config.yaml
rope_base: 1020.0
bias: "all"
init_std_up: 0.055
optimizer: "laprop"
beta1: 0.9
steps: 5614
Each number is 500 + 50 x the weight over its row's rms, rounded and kept within 0 to 999. Layers, rows and columns count from 0. Numbers have three digits each. The size before them is the row's rms in percent of the matrix's.

# layer 12 MLP down (transposed), 384x192, rms 0.122, rows 275-284, columns 96-191
107:468411529542450468458431411451448461563548511483477547523573433431552559496576441532469450527538477536498521419513349565543456511440504449456591495399463448582524502472524554484447540495534428523516493507523495574448429435487480462531424475486431482574448414520491519441493540571497435463
104:512468529483555509496506422492512522449527526506521532477466520520510493496465473467503490521554521504461527502532091562512520449419521497526546457463458466555516549467476437497427521515564475495487462602433498536473514401472442511481457563472479514497447485515425526427506482466406549479
098:495487482520467508511444520503491494418458497514558518495511510496514418525459460496560503426488537482512455447436948519519451514447463476484509528500453572493478449429490518474509497425492473572488432429468548533538555525461479543527491468510480509557512509560510502524494445511580439509
096:496556493583534512502542530496429508551484523540539380527443514536469442525509442521511517489473541538519496623485739432434616433470377548479417465539501577452534586465430492471470477518486519512470509603455437506431467537538424480469511552568497489552551520548508502451460505491528498486
109:509479461508478510520491531483487505477473494460496519467508471469501505546493525489532501535557508495520506478505000478421503520468514512495446501509563521421491490452501467487491427500490523499522490511528518475518535557500504522501520484543491486495523508474500455515515508504479485469
107:501491458449538497530519522505526450444471533484566516401480582514506506469474444538520539504484502539468504460465000487475567588488479465584492523541500487440536559495533520536524456566467520548528497506550482511523513487473467516483545427507451511483566472475513492494478526492510524480
099:566511518530502495467488506519566551495528496516447466489552536509482516556536450555421498602542479511517531491453271430503511505457573600483592488442516392500447473527449567528559472534496451502483457484446508525509475459528497440523475471528493495583554490492471406484505408579407374553
100:401430589431493600505506520438481498561409496500548489486536550531523563521567556472404508537491497557459468526527393458601445527476440609563394474465467512606585507501502421502571478481519545442465493440464516485498485417429449431603566577439574486491540401469421486576536554498460484569
094:477487436564476567590517507508489524462551542498467559480445460468598512545462454416504588549520422487473399487534449531560516464506458567500494450487488545474499578441471449494524557494435448504489588495539519466479506507540488469533448430550477480459508412381503481431524529533563555418
106:454491553433493442546500475498528460457470519473543556540497578457601515536476530443427422520466511480522494506536581597514536552520472502467568454472372475450470502469530515431502515524433625408479574459461571459558476533514563530581471462497576508551457564509471511585557495445540570521
# layer 12 MLP gate, 384x192, rms 0.143, rows 276-285, columns 96-191
112:531458436426523445536545530460456514555689552403529491537433551554518535493473490495536451478523515468544491528545478524473590543388582433554469512368559551412499556416603502600438536556568497533514452517434531449531416545539517518447452455484479449486489477516414480528513608513497554512
096:482528494514598460492462530404523473482620523592508409489477473502540556514595449510497564551437474455515530447533457470478497472479514472521510591513525488429514502568610464532569536529555507525477518456523491468416474556618517467520396595507518450491481486508553466464530604607576624418
095:504569501592567448541470450446457478536558479518524512474587516605388497552550476473467465457442528522488534476488485493443547510516356382509389517512543433476501456469532549468476503567486494489488495571526501590453438538491381503545432515500599453600516498469516476551516574548432437508
089:462496376477473450477422575424416491510497480421527462423405423541493423574453442587472468496527555515444535429558369542449453523499501393502516506372527519442563475502556479576547437453512591544549520431535578500557507548499469513487482564577482474494532553501540453523527516499573602548
086:512483450460522538486490506524479475389452496435537485514455611520510424465490597618578503450417489420485530488549499508606524499596566576461483463516496498543449504471435548429556494472485535528502409377446525624547471425501525527574508532426498555484484486507549551558609503510488505531
099:503543520550551583511471475570461521505471576506450489568515481488548549475527394522456449581505550459535478516470511550496536494558495450502470601421534443524470493396481509417469462516467527509528464479535575482499476524535574391476484491459564596542503476555484451441470487530521430480
096:515548586557592492507443481531531458539521467551552548538514511457535526403572565584505502583509490463440471559538513534470506533510552531494437427545506502503470500490527568373427579505488546481560554398528486516521481566653465457520488480545460497550490542431486441458465547530538576499
094:492604392528522453485551541464479474495517471558511532495436525560447531478519518451402504505437449527572485477490547484479541448515514427479466492428539490483487582451612502492459599441463449538479548442564513463491569527497433496432406466527534461505605575426503466506493561461549602376
108:399491545595487488558382397489538563458416456499457500503498537461522511602580468524500472488480619483458528480509512519435479552585419503495496537431408405483419547416462525483512420364449411515540523461428486472523427508480515587443419485473475492502355589547467484459532419483426492568
091:479473450498487457548473538521387518466460510500555533471502563502523594537488553456481478497531442435491486628486509554467575536487503446554530512521506557464533452415451417578412542479577591461514444516514592548464516529481428469576579460469572543559489480569505445538502502432461500611
# layer 12 MLP up, 384x192, rms 0.134, rows 276-284, columns 96-191
110:547411483419485552470558441505405563496531541408482547536427615618472472557435558480513522484503551437517453605555527527489536467396574479494506469490500546521465508417496483594439524490530498502512557568421557585460526474451545599469493455467491503476417509553448498449514564444442548477
099:464510474572399425482493529546421487493386320451542543440482508534547534460488455493527384438590476537545599606508465544553444575390511547450534571502446485479437593458474470444445456403439546529546492573457505528601567526493484525513519446520491491565566449518470516533575542463440478538
099:466527519551545595582525433513456576429523476413560436558466518467545586520475559547492459519492494355526503519506478394471533454526525534561584572499497522478471500401468474451494531485524622555571525454609526461464527525451474436590485578505530456569475580480475463457527482431494537408
089:443385453455490537423460474458480558487510523498507515469437424512580444435408440541495545456534493544480497456480539496557487488429476460568498585508460521613502428458517511465520533494457536519491485426504488633523401386556510438527478510424391473465442499516454516504531455423496529541
097:468507453497414499494523511502512490373387565402509491540421469565539576462466508500494490463573453514525561485579472666440496512532465497457507433561478525447534473454536527448475528500510498469454494473450508471504448475590496479553434624409484458530430470501472499615557425505522474492
101:593480513566514521474560501514612559517485508517460516547542555477464527471515468473514490569511462499594574496541503445509481423391612488470501568517563442475447446500499474493437514504533454519495427528461527486535582491527438445567374498493531536560585570488434439486431451571482496517
098:469530627572539558546444514537441494487515417551501554509454471563433416554473560490438517504388501418494481510484504604548470541552557506507443396504587542538536537504447487475513446436474532466472549482482407501510535512554501532458564570524467534507479523548527591546539442509547475510
096:495569510487538472580512508487582484505473559553491574525474470427566541579462416512509495495590481474544529491507506585561492523509501523506505490538499484455550413593459441532461637442544466523494450488483515434523523438577541419552471546496452449534497458427451537440456498554410570423
108:391496466606481502509476540543468425378507515513445511463508498555472500563559514540401546529544432521507476528590511518505519503520436486506491478524394441495537530489551579463442506423451517532391477528496528557536538461603541588402469547501544405482460480562461535551453528481546516519